{"n_layer": 9, "d_model": 384, "n_head": 12, "n_kv_head": 12, "head_dim": 32, "d_mlp": 1536, "vocab_size": 8192, "activation": "gelu", "norm": "layernorm", "norm_place": "pre", "norm_eps": 1e-05, "positions": "rope", "rope_base": 10000.0, "rope_fraction": 1.0, "qk_norm": false, "attn_scale": 0.177, "bias": "none", "tie_embeddings": true, "parallel_block": false, "init": "normal", "init_std_qkv": 0.0255, "init_std_o": 0.00601, "init_std_up": 0.0255, "init_std_down": 0.00601, "optimizer": "muon_variant", "lr": 0.0102, "lr_mult_o": 1.11, "beta1": 0.9, "lr_head": 0.00717, "grad_clip": 2.0, "warmup_steps": 200, "schedule": "wsd", "decay_fraction": 0.705, "decay_shape": "linear", "final_lr_fraction": 0.02, "batch_tokens": 131072, "seq_len": 2048, "doc_mask": true, "train_tokens": 434800000, "steps": 3318, "dataset": "wikipedia_en"}
Each number is 128 + 24 x the weight over the matrix's rms, rounded and kept within 0 to 255. Layers, rows and columns count from 0. Numbers have three digits each.

# layer 4 attention query, 384x384, rms 0.0577, rows 370-383, columns 256-383
132182148120164146124168129155126155165115110119135102149171101142131148118094102130134125090131131151150122123096156123090120139109146136127075149141108166138189142128129132088118132097115131137104114123119134139140131111114129076154165124113102146137133148163148151084104102156101112159156095159121098103135139110100136155141139119116176105118145167132093100126123166057126090123136
128163109132140123181166104100114112137131171102108113133181121085126147148098107167136113102112120117151126109107096129132131128103140150132077078143148114086165123146135100095142135154121094146120097140128146171136137094107114122106143094120134130150168145116125100102145128103037131081109107134148088114098136134141127159109182111149123164104148129160129090111111134140126135105129
136112164111123098129128082157107125124100156102169126119110077119122115108129130116165149117129088109070138154140085137122134123132091132108162116062140138104137126144160116137157116152147090154100152121192127153138134161097093166091128130152125139107131142136149112119153127119163140165108140105119098122158121127122179091135089135147131102110117160090108138120150143092113119159169
164077084102160136128130104078153113121126170130094137113110127132161140136112151132119126158121114139103109136126128122168144094191124122142121156133134143109096111122115141135111112117140140107107112136134147175092139145138166134123066157128162100123108127133094102102092113121127143106082106129107128107143132158123096169093112151141114137121153145158147162154139124136136119106166
112090094127109140126142137137133162132112143111102174117119122134157101124135124123125143130152106110115195122123149123120161082127142081134144111121110167082098102123126114077109115186130117099118132093141110118113172141142096164092110129168140144192119144116143130125144137116100162099114161102121146132167124118136143126090117111115128115168116118192128130125136105126122147111152
117102070170132126135103138163114115143119122085105150139175126140141115103141148132146141129150164117099137073128128132122163122084135122138125097121133158135138132112139088083127135112107126103097168124163115116137126137106130156091167091126146117171154138127119104162157113152108142123147168174118140144132083094154125159111122124140161084146175097132119112132098115120130140143124
150136183120126093136147155183132140106114096120118127094112100153100067116129176131139151134151144088113094193163087121098162114120177121173147131111116113123094140126138134133140105109117135081164130159146130149124123111105121177094174103074073122116160146141118134134139129146134114087138130149093169085127116143112088140158081132133126107139126141123106109119127177114048093127160
118128144151116146130130115135134094117166134163113133094115129107150104116110193159122132119147117130174114122128139102117130129079074146163158170118079143132169140143122108123154104099140134108081108112162116160108118113089128101132135117102072138083106116100140109128115104142086111120154147115129161095116116157140150140153136130102126174180170139134114129141126119077140135179124
128095101138123146111141126079150171148118125136102095145136087148127161105128111169115138117102141143053097111122112151125101137128102102114118146124163162115106172110105125138110119140158163171113110146147106141111106144122148162135144122132104141127159190160127134097130102084140108146144153150136119155186160126125150156087113122106129123159161187118097166135125163137146166066095
124113144126120085126124068177089127142139111072135096136166126141135080106151164106119094123104115125100141138087131138124120093107091105107166139144131147151132144130123086120072109145172067133155111138122120144134171166075098145103140136084140109100131132102153162130140124172132145118139160117144147138121132107112165093116150163140131067128147129096152120101134154090150160165111
128145136149126097091208144116149155133068111184096147085137107199114114162091157120143109147167108170095136118147095097156110148148096157121097135069132134124134138153128156175152121137097160143178099145113110134092066093135161130112158133105134184078147102151081121101144104128139150118141117132125165122132155137129098164094083131104128133104131124121137140140097128136099127105109
121150109175156138169190132103151140116146127124148148098122082141117116114163115205117095118152130147145104179122092137109115157098108085100160118120119146120116113119136155094168106103119123171173140121101160157155139113119169127132093129106113156128106107128135110149171135128165165091118132094116122115119110148062153073111127113091128141147176081194126104106106146168095116151128
124162123131139120129145135165104146112154124111130101096158153132118136100118150060190130149167110132133118116168126124064137131074128153116103107143098101098158135099100130168103086130095167155088109148142116143129089066149153080188134183167148117164120087127109077143111157091064096141146140109093142096053117114169146118168149136148131128157119144115100087116183111113120187163118
118142126083119123167093136144137151140078155122158165134106148135120122112088119127110161097151139111122143116138131109117156156141128147127148098133101116135112127103106163140105103152170105113103141120069112157128089132138218155142112125111092077111120096138148130119139148108156096108095128149081123147130137130142100132149099096165140145123095120122115126094137117124135144131147
# layer 4 attention key, 384x384, rms 0.0579, rows 370-383, columns 256-383
110144150150124146128133131153129153145091129160139120129121123137077139118128164136170139153132062122148143102104138134114117119172135138121188136118130112142087110141126084138126124128137098098108147127135139093132127119140127150106103172146140180088141117154098123131181137126119119132125087119163113114124116097122159116134109157159187140106173089132118117088150137152156165125098
120180086162148141161132180107133106148093108142075113121129128110110115166135108128180132089132142111138175122096135093151136120094143131129124160141122124134109130181139149150105091169104107115134129132123158159079116120121152085165161153115129162091134113125154181137103125136103168129130129085118161148133072135121128119145100146105148110122152167114153123111117129146134107120075
146129134112113202140157116121105179114157110120178156134143193110135121118145145136134138118109098070101100119111119123106150111160103135169148141129123135174159151077142114152170135125136157184122118140108135149159134184119125119121131090106131115144158098140120142156140124136096076133068163138111143100166108123116151144140151117123135097142150091109116085126142121123169140165152
162098136159159123122174134117110151109114144086161162112156132135107126113154149150073186110140129161123136102133155144130120130097153098060106134147144064125111146134067167095111105127091091120103155075108145146174104077100092133139112079117126181092106095114150114151155159161128164128126213179142082097151124158113146182173073104112147114160117133102127145153129138089104148122151
147119073065116142100154121114096140085119118117132162134164126155118143097133198115098126159114111048128110091125117150144108089134166105115106089120084125113116131126128092077182097099149089113120132140111127155139147083150051163149096161152117085153136185177173102134137114154132140115181116157149059117126106161160148150140173096111129169128153113121118148161166123109115100166201
075125112155116170116162176098097159141091139158161131142114160096143119119085192116163141144130120121176140104108093106161110109101214127105082147129109113154103126101110169108197143135127144142077108164128131159125133126107099135180087082150118064153126148170118120162134147131129157134167159124124145119143096131112122131138136116157127150135135092138126141127114133108131095104123
128127138090126121157100114143119133105144124139138144130149125136095097161101120100126143121120087171066141154120136144063132094173077118151140073139136174077125162125148171150111138109110140119120116116102144088122126098119107136082156095123136126098183113103105129156122090126147152121112087139122135125090156129120174125171108129090186108113114139104171097119116154101109068181075
168143111128119130089124112185152123139082071130115079162111109094094058113153224122161115165094118120100167148134129115141111118096145099101114105145088132153168071082163123080145109155115093170132127148141096114074130149111131127123116102088106112165160123080114102134128114123096107119105146124113162172114147104110218137109130211121126069095092127136180146115156141117102104123074
133111116162152140126137135111145160121161132123136102143152091049138153169107154126177141121161125139108141097106127125129106142124091129080109140084115148155126143158117108113115130131091180090129111141130109110152101101069119104125169123085138156119100098140134143078157076133130116173113097163112114123104141109076098133139119100102147146136153141085149143102139128122114098134115
153149173116194145133124103165098102135183102129148124150097151095124106156136136100099124105151114087101098115134099096147130157113132114137136158080131133160139126080112090124122181137153103102103098135114103130151050114094117148139096107147113131070135178099108181068121135176186163152134110112140158101151153129099110127125092134126171138120142142092120164097123111076128104157138
176105164109122141113160182115127113195126141148113157072149113171178124110096104161103126160091133121120072158176177162105149128163151108121136120112156183097197166140084173068144160110094096068135110153118128153161145167139113120128144147137157112107156110149122123137124098139100133167114162102123153138118104123157130147137118173159127147157159088125163137132080152135154117146067
160152110165140129110128107112133138135143153172125150122163083080132167095125175149085121161089153088169103147151107105136111110108053100088150091139159106150082114139120147106122134185160147158149127122163156178137136066136133133127161154159098108142037170084111167140170145131076159138138134126137109167097132151109146101139125106141144116192092115183171118118123099166143080150117
138145128122185158104157079131137128107134103153161082134150129104109173081147126081105126173139113165182148124089163120127159171093074096129133113121137140182154134116184131104171130154222190105130138147139115117123121096173175173142130133142112127109147096130142145092101165101112190166116131116129155092127148053140110132147082118138099133108107170131145131121138099150134117105140
109160141117091119133123123108111064116151122135138145154132138098145110129149103111137129143168082134167120141168119144107125098088136144087148157070158129091105121139123074171110113099134143113117117098130136101117121173129163139110104180127127146135117078170151084159169145121141117147088138096108125162111122109111171124126095140184143152086147098144146165121144114075090143094149
# layer 4 attention value, 384x384, rms 0.0625, rows 352-383, columns 256-383
125153119144122159125132124107131128118124153074113150066153093122146068110164082132124172127124110117119168097102119080126128135142147173149118093135155163151132155171114157157121118153150131127144122137124117117166147117145141121139052148111168135141154156111168091126108138115114145160133100159125080148174134106101139140112120117115107144121087128128109139091126117146137129136119
168117105084135103147119108137092153115068103101111101163154151108137169109110155070143112131152112161110138075128133084087166124152151119138107116153085104091105158083091154103121079149105136108133088121144143091177141188148173125149183140136151142121128086145125108138150070147112114142107128155112149127096151114146180078155132109125099144150100137155152115123155136120135141158134
129077101129166114149140162079134140143143101120120114142139145124106082102165154166073140128141134141081127135160099095122125143099162066132145117154133123121102097103136124140157133109140111182094135103115135107129146132146137126121112136133131128163137119068109120117133128147101116131162170136130165133153134100141138109210168144116123118116152144098114109130139137137163138098147
125155102141111156151095133106161133105137118109179164131154109112148093106101123179098138112096159128100152135112150122117138155134132086135136159120113070134131109080147161148115154090115140160054151188083141147145091129128101109111175135097117110159137105137126115117114090137135105123140133112120095109089091173115142171184150125111114136163131057106144133124130161134152114117124
137112116139130122086132123173128139143158088129135134135118121116120108082097161146139171125155157123136150099120122142140152145175095108116106156150162193158127126125133170105132125121142149137151126135115115112150161139144120116109086126117117132127167099096104162107087130102138111100156160123080118138157154110126136123120119109123134151084123079127111105104112085134097142138114
116128120084108124103126121142123101094105133129123120115113095142133104119154151133100133146122120134106140154133137118145153144111055154126095107122135181111132143127142109118135129129148131123132137108093110159158140125136103131145135122129120120151180104146126142127095120111088132149167122179126118124122142132077113124095134106122149130125132170159124176123129155121146122112093
102189115104131126088130173134138141094125120121113096107108076104133140162145113135145109099118086124087147141106118113106145126164122137128151174164087119117156142127117107117097131142124122119150084171131130155147105128134159172119111121116081134110168179133139111124132124153133107148154142119106153159121124152121099132121110150075141176133136140106135128201092111155102143142133
117096116110152089084155165146075140091114136103090177150117101130123133129101149129120136168152107126135140121132114097131101162094157129146135121120101178134156141085097152120124148074154121114089137168141142130133139153147130124104098151134151177092139142113131126097132110169130136113113108157077121130177150133115103173110138129105144119081133126131112115159161139120123101152129
122132156120108136134077105154111106135124133122144110089133123154079085148139100103138145114094100154134132134095137096127067154149094124118105106142153101118111097129130120121122133125109110125147099150132108129138093100160154127153149129114155131128150147160157148103111137120165104155151145117088127138156149141080119144142128168133134152146126150130165123153094133121139152160121
136137125121127121109184174117123113094122096094147118099123118163109141147134118141097119165101121116146127164139152139139114191117127129109138146107126153116118115115109127131100072148111103173120117115097136091112166146097142117103141122134116152125154093149164116123129144119148121154134117123129124158168136159114154126145055145111150134097115117113125097111123131128144088126167
120094177137122132120159127133157150114141125112130135132144194162131126130120121126150111132128081197109105130142150142120132092140128134099131139135118140096153086143110147138135162088147107085104113133102161122106134135109110104166134105157128130144084146115153102085127153087130135123106150110131050147128136125170150106163088144139071140124115119117104098151137112107180079141144
163130133172119160105124108139118109108120121155098141094135123126112142128138105131148111122165126166155154185099140113123129147125130085093075139133131134117123117122125131102127167129111150140118142124140110140091137108177126085119149129124146119155135124138201162161116141113159110136137123108188102127121118104127123163152109133138123134125110105133137141086135144123100142097125
135126125093139094109166133128142079115130146111136148151131133137104137138082188104137127163088146153153101148161147123144164132091140125148128103109135098079128138142130114117123116164116151119111137111120140136141152125135126111138148139107119149089114134130128113122136138120148097144151180163122102103127095116074114155150152091129129116159162149138137152125161149160166116125135
072125142104135150145130152099147126130089114104152112152124152060098105160159121131129131144137096137145165141150112128121154132142096106144151134096182120116147134096142126113106119125158135145112167134124139111099136118075155143160133109128140122140121109095093099144158131142130131172119128126145135118134120151102166114109131114126162121085127121109129088105144137126127080107132
101152108192130143105103107158126125111113118154100150138119139119103131133151154119109141118093106135145123136180147121127192131135139106118123175167120119147121117112131108124159153115134150129087154134153120142124118146109141140116127104171137143111114118150102129100109103122139109104181131105141127109123157129104138127129119143111153127129137100167113156160133146123126124083128
113147121134077108129142106171157138145091141153142118137078127124164111081128129136133135127107163155153140141093118130131141151069143144149126117135120123127135140185166183149116141175143107108160156143145105107142142150117122163183111126084116144118125121149126140140120145104097143130143117123140105142102147155085110100127142122149157140153152114130110111120122140119106147137105
127141132120133121131135159128142133076078173119103121169131086136144105165123127136120112109088147108122118138141148133127110117108188108159143122131146108122188082169135144122083139146115122139140113115115096125075136111089157175088136141121133157078140145121134158166130113109097140132165147091125131165123171109166128139114122144154045112120091160115146150129126126115152157096085
132093125169134142129128117127124155114105119097142135149155146135135157151102165091135144081138117185138091147123145165089139097126113120131103102147113095109112136119148128110086181100104132102110130151097123122115190127130106129143121124142113125087140103176121102132151129113150172116098140150156133098088106093128146138149166119118165116123166101118112116135135090133148124161146
148164133162147166147136089117130143131091077116133104078144113109127101188168140132135136093136113121125128164063085132105105111135132115090113107141139141086166164091116109153166139109116110129093124109109159108176106121140128122128099138164160141116093143155107132148135108190083131127116162159096100142134111149129172147174178160132155137106100145128193135157135131131119161129114
158120105108110149119099115096154084125139169152124133144131136181106156141111121120125084103118114141092122169164109110130112133120141146141159155170115126101179155176131116177152154114124118125086111107124141105113112127122118136096098118140157111117128143125119121134135114148111133133123098116138131131131146141122146123121114068132116102094129140126164175144136184149109166150116
135170112179191173097129074139170107148184152117145109095118142156097129104128155102124139144095145095142123138134131154127122118114132145102079144154136159136135101164117103102118123116133109115142122143094175107172107169142134165117072105148119151142135183133110112143130119096169133147126150159144101164090139101163111156155149116097118133145155122132152130106141143116130116136109
128157153142113119138108117070122158168123114134136131089114167123133126099110112125088110129119148118133136128177104125156124191160148115094147105118147132135176151104115120118106145150141103116125153093130108150125152140184138213155189081136110117144142087128113131145174148132089112119113117170124122122089130143107148154150152122103119130162086125127143120115125177114083098119137
124130099112110133131126137157158158129118146138147115129121118145084146146132182136150115173100150124141109118164127122118120115132151122159125145077151124114160108131133112135179118164115123156112161160125112125096181125141124100127109158156127115124082126138079158110119109124112144171113128139130139130182101140128112141111118122094095108136108126106137129100132176089170125115145
145144142137122093095141108140126144127112174122131165133162128140111162109149141136144080120167128139130123122099116109143124100126147116121130124131116136152105146120107152145130120129157107143150119125110090100106136160133136129165106151170132120139152129096131138107138138117117118147150171131176128138127127134121073081081109137124147115159102121127139112105130133107122090120144
138158101169137148140085124125146108146118139116187074190117092122156131139129135133148142164146147191129127126147061153101162137137110112118137136148137110148134138137139065153114124133120123142130096100075096111103158144119123094143154128083117128162114132113128140142157108144118129133074139136127097117086138126070088098152149130104137123126161073096191163136079106140099153131117
146140106150107107130160156112126112123135140146128125119115110132183104117103111125141089095075116142099135122156165120163139111137100119108124117167137104105170131115111081133126162104147166090135116167157149083149107116137097112117150174124129138152136122159074112107141082140145075086147108144134127180110118128129100135170128125125115129174180140154114079057129133131135148121148
139130120133115091126141182135109121098167116172163148148141135138115122144143115133092107160101104135154128106135154113134139092156131189137132119089113161111095133120119088099134149126180155157123118135103101116125127140125138142117086139154131155123104136125131117097147092107154125129147111145160131146114138101140138128110114136120153185133081129154119123133164148135122127149120
131075129117109119084133106194140124164102119151136143109164207108149107139093160118130134088095127141106159121126149146121108137103099139155097121130106191118105109126111135103119111167091128134143126074156116160108102110121120134144126107115110136128162100114151121115134126102140134152134091138126116171096136113177139112129112135158112169153105125138132145108108125148147132164176
128113111134070139155091127099135136165112123137136100137156135142165134160089145140167108121151103145144088155087180106099155121096142148117137116128107108142085112096127134135132131140145119096156150121157117113157129102147095167074128144201100097136136110138175117135124113135142120113118128131089179157094153099197148164123141124140136119178128093117125150106116100116136131134086
129167145136142072160105103103085124142124117150155122113128119118131095139118127135151153134189124136139149117130095125102086114111101113136154134171126103114134122104086107131150108131108128086103126119145100153100118111107115165126116083146135164153137132142117136157084087153122108100104115123150137143111111100120173122083152113169140154152109170155154103169131109146113115105134
126124164119159168135134140136076137120128116093145143123140125100099133121113114092127156163114124094126097141130118094156090143120127139110104114146084128106115144149132115068136139095137155187122091163121092125147118179148144165086110087133131120114117136106138106105125111131163152144121106121103120138184154108158112140142129164164143116110153122130142111162137145104117085150123
080115125123156161099138106117124174105144115143175132127123121148187156128096146122138139066152089110118175073158150099118125133146118143137146096137157106091064114150112133145095138131140128098148138168143146150147117082105152122126087139131134140094117153111151033134111110095162145097136104096093106132120106108094134137121136148132140156155083104129069146095129111117181140132145
# layer 4 attention output (transposed), 384x384, rms 0.0607, rows 352-383, columns 256-383
160127093100122095087116118149133152128115113141120083131118173157126166090138135129097126120117155119116117132126107162122130102111121128124126146098096107092118136155103098150124115134090136136134146110099154125106139147139119114136165133184116124111101144103123143140121129153099136138123112124147151116112097109164119136126121120131143146146147123114120117162143113104124111110126
117162118170128123120132157127141070129112129126131143075096128177119098140102151167149125136103123119128131109122120145126101119135126137131112118123120125186160112181152132139126150119117125110129112138140148138098151103104108090132128125135107136127139118119128127146097112110132134117129093149142137132123123122122089150142141163117154122107141118131115135129124100109098140125108
156150125128108110125111140129096144147127121099140141110141123103142170142098097138127120116133121144163137129125165195111128121138113162132116115095117130109191162133119133116153100146135110132175127133129129161140081169128133143167118113128117162119154119154147135155095111114152108145110056117133098114118131129101138147120115131103133096123138110199125120134124102100123151132165
140092178135129136107178117113139127166113155183127101117113130140107148114146136128133098122141149140145078129147107138119123113130106198144132074152141141140090135174127106141161135171114135073155109072142114119126147106132143122154107134121129148113071117119142148148123123137118150103102089136106140114151129138131099147105153130116125141136105144141120157110134091101105143142118
146153167118119164170104119122101129138097135095136155108145173137156123121131122097113130101105099117122099114100133157115123110102153151124133133120189091094155178117126099135136113166107098143094150115127139128106103143111122167112127131164116130178099125152152135158127176124101151155127127140156098106117149129108112155107167150135106120144142158114122143152152115103184148139117
139097133146168164114111143119142125126132157111144118140174164134104125139137106092130085097145096106126118137140106166136127139146128126143125152112131112109106101168091144133146132176116138138105129146146160099100155154116095171118145148151104109131097163112138108161106124114108112089095174112167095147123131124140148139083116146130153116095136105165107154109126119127127175149170
116129103144090089107110088127124119159120126150127131127174172143133157106148105166108118164129147116152124116115121107127110116103095138091123142106124180129100096144125157155173145125138117110108133112129097108109124116118116086115142121179149128115114126148132137144143153086137104140106119128138139134147108098121154160099114112145098132147112103121136111097170152105146137125166
100168102114132159128079117094158124152129125120151107137150150119146130118132097133165134119123149139138125154117154137130132125131111126117129153192132119101124118114131133141124139105147170108112111120098120093138103112130130138126139131141147143161118163153157127113086150115127108152148145097170109085102113127118113094143110101135148103135109134125136105098116161108120147144126
135137115132132141146132119126153119134133126115174120135147106107165132148127119132133085142171117108117146129190128139132162110098148147088145122133129146135146106127165151094157167140185098158133113130100135113122186112110103154135136112120118117088109147111132149156155111145081149064090164134185148122149153148141141138086142072109103135117134133142099125123123124147134152129077
132095126165071132132113097134120120130097135119114156122122138080135163141119117124112163120149105126132181122119116128128105123130130075116119084123133113140149139088127105121165143130145143087140156184147129137137101126116133120142116070118116115089123103110097145131146099148100132085124137082121151090079107116146132143143183109099127121128125119147136148123124107145123136114125
135120136134124098136148148143099140110122131103159134139102088142089126156123104125125101135115116097154144126099098114128126121085125124141080116105124154146107148122136091145164141111152105162161158106161131121113140140121149183138128138134119139114141133088123132187110115128125116103124110102094144127099128135122122129110128105199167174091148112126156125131139148148094150136129
107177104118122144144171108121141159129084135144137120145124114143130109109094128121113153117088125133103107131138112132139118100180118181164172140138097143165135135128170123147084132172126126089119099146145148133117131142119154127142095121133132129117130144109110133122153112129148150111143113134102146132192151106106163070115126166144149123117113104156157122174118122136163152155109
125098106165127143119125136125084141146145105149078074123116118120135151120135115134109136122155079094131106112105121126140120100167122131148150105161135069132128149186121147135166127089105128127142120148087126126125141130127175121106131136099148087185114113136150115170147104114097139128115087131116130135137165103152130105128066125128112151093114100173098128107139157090113145128132
139141114131119093115088128108101125155140148144071139128122149149155131143117159126141152137120157097114123098151170105123124148129181143150085139161121159105139131179118129148128136133143118127127077113130098159140137116149083123121073124119137125131127133117124147136113129131145134119152094100119104134109136142117112133089112159099162156129123093117147165161118140136156127142137
112138144111129137158122141109131111124130133128174106125121107119128131096102127133140143160142134118143132122109123155148114125104111128180126106091140095136111122132135151110136111148132120143180117125126121126168115128131148127146111153106130100139165130115144142102131126125158125128149137169146118162143120134128090130147123125159120088120122125131132154122084113095121151104114
145136156143161130095082153124094131116143134119140134125136097097122104134145140107118155121158080126128136148135086136126125084162134140119123154124133154107121132093112087138149125114145149135097095141087149155132090111116124100103125102145102118121133129110104142122154136160136107136106093119129128122173134127125139179106084140122097118135138137124145160117118130168119130097129
093148174122101115119101103126108142154156056135115114146109162115129130114142141118126142112140137139124134117129113109121155136140112159138146128160114142188142130124147109157141118131146132113118143137116180137118089142139134122149142115112106096174091136128106101096132115133133120098075098167146138131102155108104122160149118100115169138135152113114113085115094129151120134092151
092171135129139120131146147076137104137168127135105129090103131123133105122121091141122120160075119104142164082119141118133123137129135167173132126114109179156134120130140111114127123133123067155144123111108153113170145116117124167131087138127125118182102165120124160109108106108113146152125129098093108127127116151131071118109117145108125148110105112136142130085132160137148137113120
097127142103102114148140131117165137114141148131132157142125113158142157089134123118116127176133133134139150098183159107084147173147108144151126146109142121162107090147157099114102158154109127100161159124174071117121141116124132127131183122120128105133129109088138158113119090106114093148115104110142119109114160117157115120150136127132125141135149141132121158111130120122095130138161
129141132152121107159165128147120144152138113152097121145125109114116111125126170120137137156141164112140111131116129149112127136142096140117117141107115121113120113103166135129128143127149146115131151105128113092126100149129136124131145141077102175165126104151125140143101140105120133158162128145112132112094111094117153133133124149143128138141154126163132109128119112115145097153091
103108158081134113175119148110103100100117088155100132121118099109185154124104121137115140120144163106138079143120135141113120165173147119123130142158128091094129143121147141149103133142151150114153111092118132180126119113140083094085177144112144073118119110107122155117127146108117114111137139125107111109151119151071168094120104118181164119145113116089134127147127077120150103116136
135136097137121156101186117126114125143148134127110109139164103134147103165149133111134150129126098122142127109105120130116117127136098125136105132165117139118104115132136111103159155117140164114149106151160149147140145110106114082098141135088135143127116137131154129103064148119159122138100124127139102169158136163107132120118150129147141117138158130113119135147136061128113147162108
157142153144138123155105150083135128099115139143135133134137122099106085104132120156108141086156125160112114194122136085133111126108124147106123112152110114153094096107138096129128117143140141135145124115111109160152115088138129139170142123083141061107128148120202112156129128123132114111119116150104117101091138091141121125133122098163142133111160124143146154126144117147097164145130
102124137125124143150125161105134129108124108113097141107110117114115105132111133124136168124134113167130126133139142152149135150122121106125121130108132133077105117140143123141128113166125134141120119111162122142139131074151127165131120120131125147153128133150135129140095121108117120106123119112122152134117133131093147146146140119127153101110129148147106121152117148119131141143153
152123160104101093086147152139100146107129132110119169071111174184115111101158162114152120081136119109148116175080120102105150119091118176119125144121174147139115116135117133102144099121128083131138121118140105119138124125175155143114147135138137167088155118101140129110109151156149099147146129121151138103121132136115155163139127136136124103097120113144097122146119118135119137080140
124141120160143122129142123128136099146131140124113139142117120142093105145133113102167113131149151149146090099122110112104114107124173119119148149118142142149102146141142174136132103125122125147129147110129129121120155139118164121127119046097107157114102148137148162127109130141120168175071149121118131097128128143123147106104162151158099117089139116088113179173118185138132146117105
089120139126129162138079141133159147143133103082102171138141107104115140109128167138116088103132116159130136129107137162143117127122122090108106105095147101154167121164140126137163091129140092148157155122136150114147109115099122116122140104132108102152163121126156147154109134159131131089145086130112147139153149138141155105119147132125111112154115131127153087111139126093099155099142
139113118129121126126102157091131106139121108132109141160118090153121144093132101131137159146124113114135084148136156116122129147141170128113133088140147110134118129110137134182140170095179138088107121153142122098095135153106128116125126111127106115150113159137128114153102143122148145073107140128102131110103140132139093128133124069104173127143128139108139100140162124086123131103115
129117147117117151151162135135130120128114121132117181086121114105092123103160106134116126110116140107139158099151131140129141103139140119147120162112183133134139145160149101121112116136118127124144140137106145144056100091115163084132135128130142153136123140164121134141129123137154122138115130159130092145131093130116108067111108132134115150105148141159107110124158135135141096147129
159133083087130154164187103159138164157121123107137138135097131112127174143164131115111144141081131141124134131113126152169126137137168115107151121115106130131071093117117124122114095094131118129153144132130125102137139139114103107132082167105084132130128133141153127122104185105126153183117105124096131100138111132114131151153125123135107113151126118126134134116115137153133116109103
118181091124120115125114130171166090137126134132132102132163119166146145116121117124110145113110162131140140116112170146137160122130071129141153099128144123148158139132136151114123134134119133120120142149137122130120123077135113171118137143129130077128147143130099156157129126132154138113144154129166088137094111114113126103104106095109148140117131161119103131094106128130149153130075
126121123127108096145113138146143093147134143200113102145079124097069068157155136126112124179145139124127082131093073114166128135093147140132123133123134103127152093085104162140133083128149155124167145129097137127129112157108113154117134120137118107135120127117146166135129128169122118105111152150139124112139096113139167120127107100118140131120176151103130137102149171114098139138130
# layer 4 MLP up, 1536x384, rms 0.074, rows 0-8, columns 256-383
128113143114167102098135099117068098127178090159143105139151133143087153124139131147140194108097180118136092158112152203107117153132122113120195151131137097105120121129149170131134098143148134115126099151081110094143123092170102113148063154123144113158102154101147081157125116124160103129142154131157152126154108150129124123138101139113137150165209117112108116115129106157154107119120
091130154110104100135132133114142144138107133100130154087144103117120082138120089145119107144109160157170142115141121135120109114122115135134107145168124110135138155151160130114111110179123107139109135122144120112135126137141132142119145146085158115150166117147139126118106080136138115132161152169134126115111134108140121131158112120158142122121109095110128130164129139144133141151130
145128142164154116172114168140146109134126090097123160139111129159127145133145124128114092086142149171127148131123134120128121077110093118137093147130127161107135147176124119085191164134136124088145130120116097142077083154149122145154141102099115112122150107137106106091165113192117086139129123078128117125114149110143167129120141115105091145146143116130145120086099100137102087121122
131124104130128128120110055135090127135124132127112173200136094108155149129122132100106131126139142153107108138121134118115169072191122143173133160100159118102099105122107106156086144138124127160139168107112113089113136161121156127150139104138121125129124110100142148133131113129111136156097139107096076143093139105131116114112103115123101139118100146134144149173042158090134139150140
146127119153162118073146102123092085143132141128139091139136165133145078116118141148109107114125143169129112198128137093155144107139143173119106096117093128126176135156128135129087139134139114118121106111096133130108130103085131155133148128186053108127142129133118156124100141109141106117130142170188117184119135092126095137118108098159114138080148130138103112132109103115157154150128
083134093094169090091117065156123121173116171113083123152147151103113170126158093104157090155113158103162154138156115146129103129188121113185136115121143140122133102142107116140124114142183148133164125194092146130146127150094084126181130086137094095126181125107143108121117132159119081160097090077140167127138140147149122157110120161108095109136156138120118121145105140146146144123125
160135153107139137133151130142082111119112080111116108080148097101141123137140117136184100107126100100160185127134131109121078136178113112117111111119155140116168129154156115089151133120113139150097081071119107111119129100215093131132166128141159095112105123148060163179094129106146097145140104127171077097107151097130129128130117109123141171087119099115146133167155159142089124089133
129145160126106148144135105099144168118142104128152135119122167097124145098159150172155145106097137138128116111130113105133124143151116113093140103111147124135075136130119136102111140112153169188096125131110117135157165134096089102148121139112132155085147157136115120125147130136098144145099109117101174113122126093135166143124109191090156108108139124116123135110117099095110125110128
122120122162078132134145171131105139112128155137153135111133119111134128115136139119198136135090166151107096100150152137106128112128159174089081157153131128131132098120135133119138120156090130145121110125120115139126130182173107140101116124106100174160118124096127120103129149150134138146109155094122137116097153135139141097131136154094126120139124113086144114132143098117086120163147
# layer 4 MLP down (transposed), 1536x384, rms 0.0378, rows 0-7, columns 256-383
124140099114116167145164096162092124098150127172134093166142124128151144076156160078149092173101140143141119139141131119128114104168141148134144164136112162161145144116107131131102097149126182199178127152104132134109144149121104141129113169110127123136179063107128094093120091167111143193129140138116126107112162147126120111155121127133169137146119106120145114160147149114083127133152
130145136155164154110125125169100143139141134085127074152158152122162132113146130125129124104143148095106136105077071149136126134154108184161139114146142146103139116116173110121116131105116101139121154084124185129098123113096122149177126127177082115112148102131158120103079139087131128110113123146105160111134133128124110153120144140095125140100111098128139143108115110098149110153093
136125138144154145140129128103143123122173108167194171132111101096136096132134114122092119136088147103171149089119102120129135098141134143116139122104131150080121150109122109103151135140148114154176172114136127139121138119122158136174138118074080103127097136135133099137164110130125118112130148108166115111136147129133121097138124132118105109157130128136096124194107122117150173125141
135150128133072111127106135148155101102187138141121125114117134080130085135105054122141141141152098140137136144117174149135113146123107135116088144169167127148119148116106072138160170133106142105118121170134090107151143189120132097147120170090133118165096093133115100131087088100122120126149119131139145117108127141099141197159112133150132121112125157107139149119159089074144130137124
109135155096134136102080108074165151167139130172141141114148117129126116148115072107144164118129150110100152118162077145115101146122129155125155132134177122103117100138151111146161088120104134189125155110149108110158074112163135113138121113067173154153162146086134089113174134131067184097104140098082101091145138126108176134188166156090123098120146086182120053114100151137114091123123
108149124112193138148154106143136099170147144110128078097150164108156121179117128151109124147141132142114112124143106117115100181153102134140121132145126092164124119108102103087155116153143140139132123135064155085112119095116123132145115114107172095153142141095158101108123124139129191114101080172156135113137093084139168123097129114117125119107166109144158085123083126109129135141126
139168100176102115138060135156152129153156143056117153090145154135141147111123140161124123114130145097108161184129104138110097140178144184144079144116136147139116104111134158095138143139173146132124147104126107122100129110109130164136163120148135129114125130105083096158093176142144116149167148148130099122080104096140161135139154112097118106108089095114134178116124093118112119122159
079135140125147124149115097144132127155110152129106138164155110132151144130149113111109163116140142125141182117148115106138108133098146093149111155112084128120160088088140110126165128094125115153117116125138133149142138156134107133142082103126128112133115112131123120111128137149142110123132132090160185113150089126117107116129131122158092143122137117124134140129129116102150108157128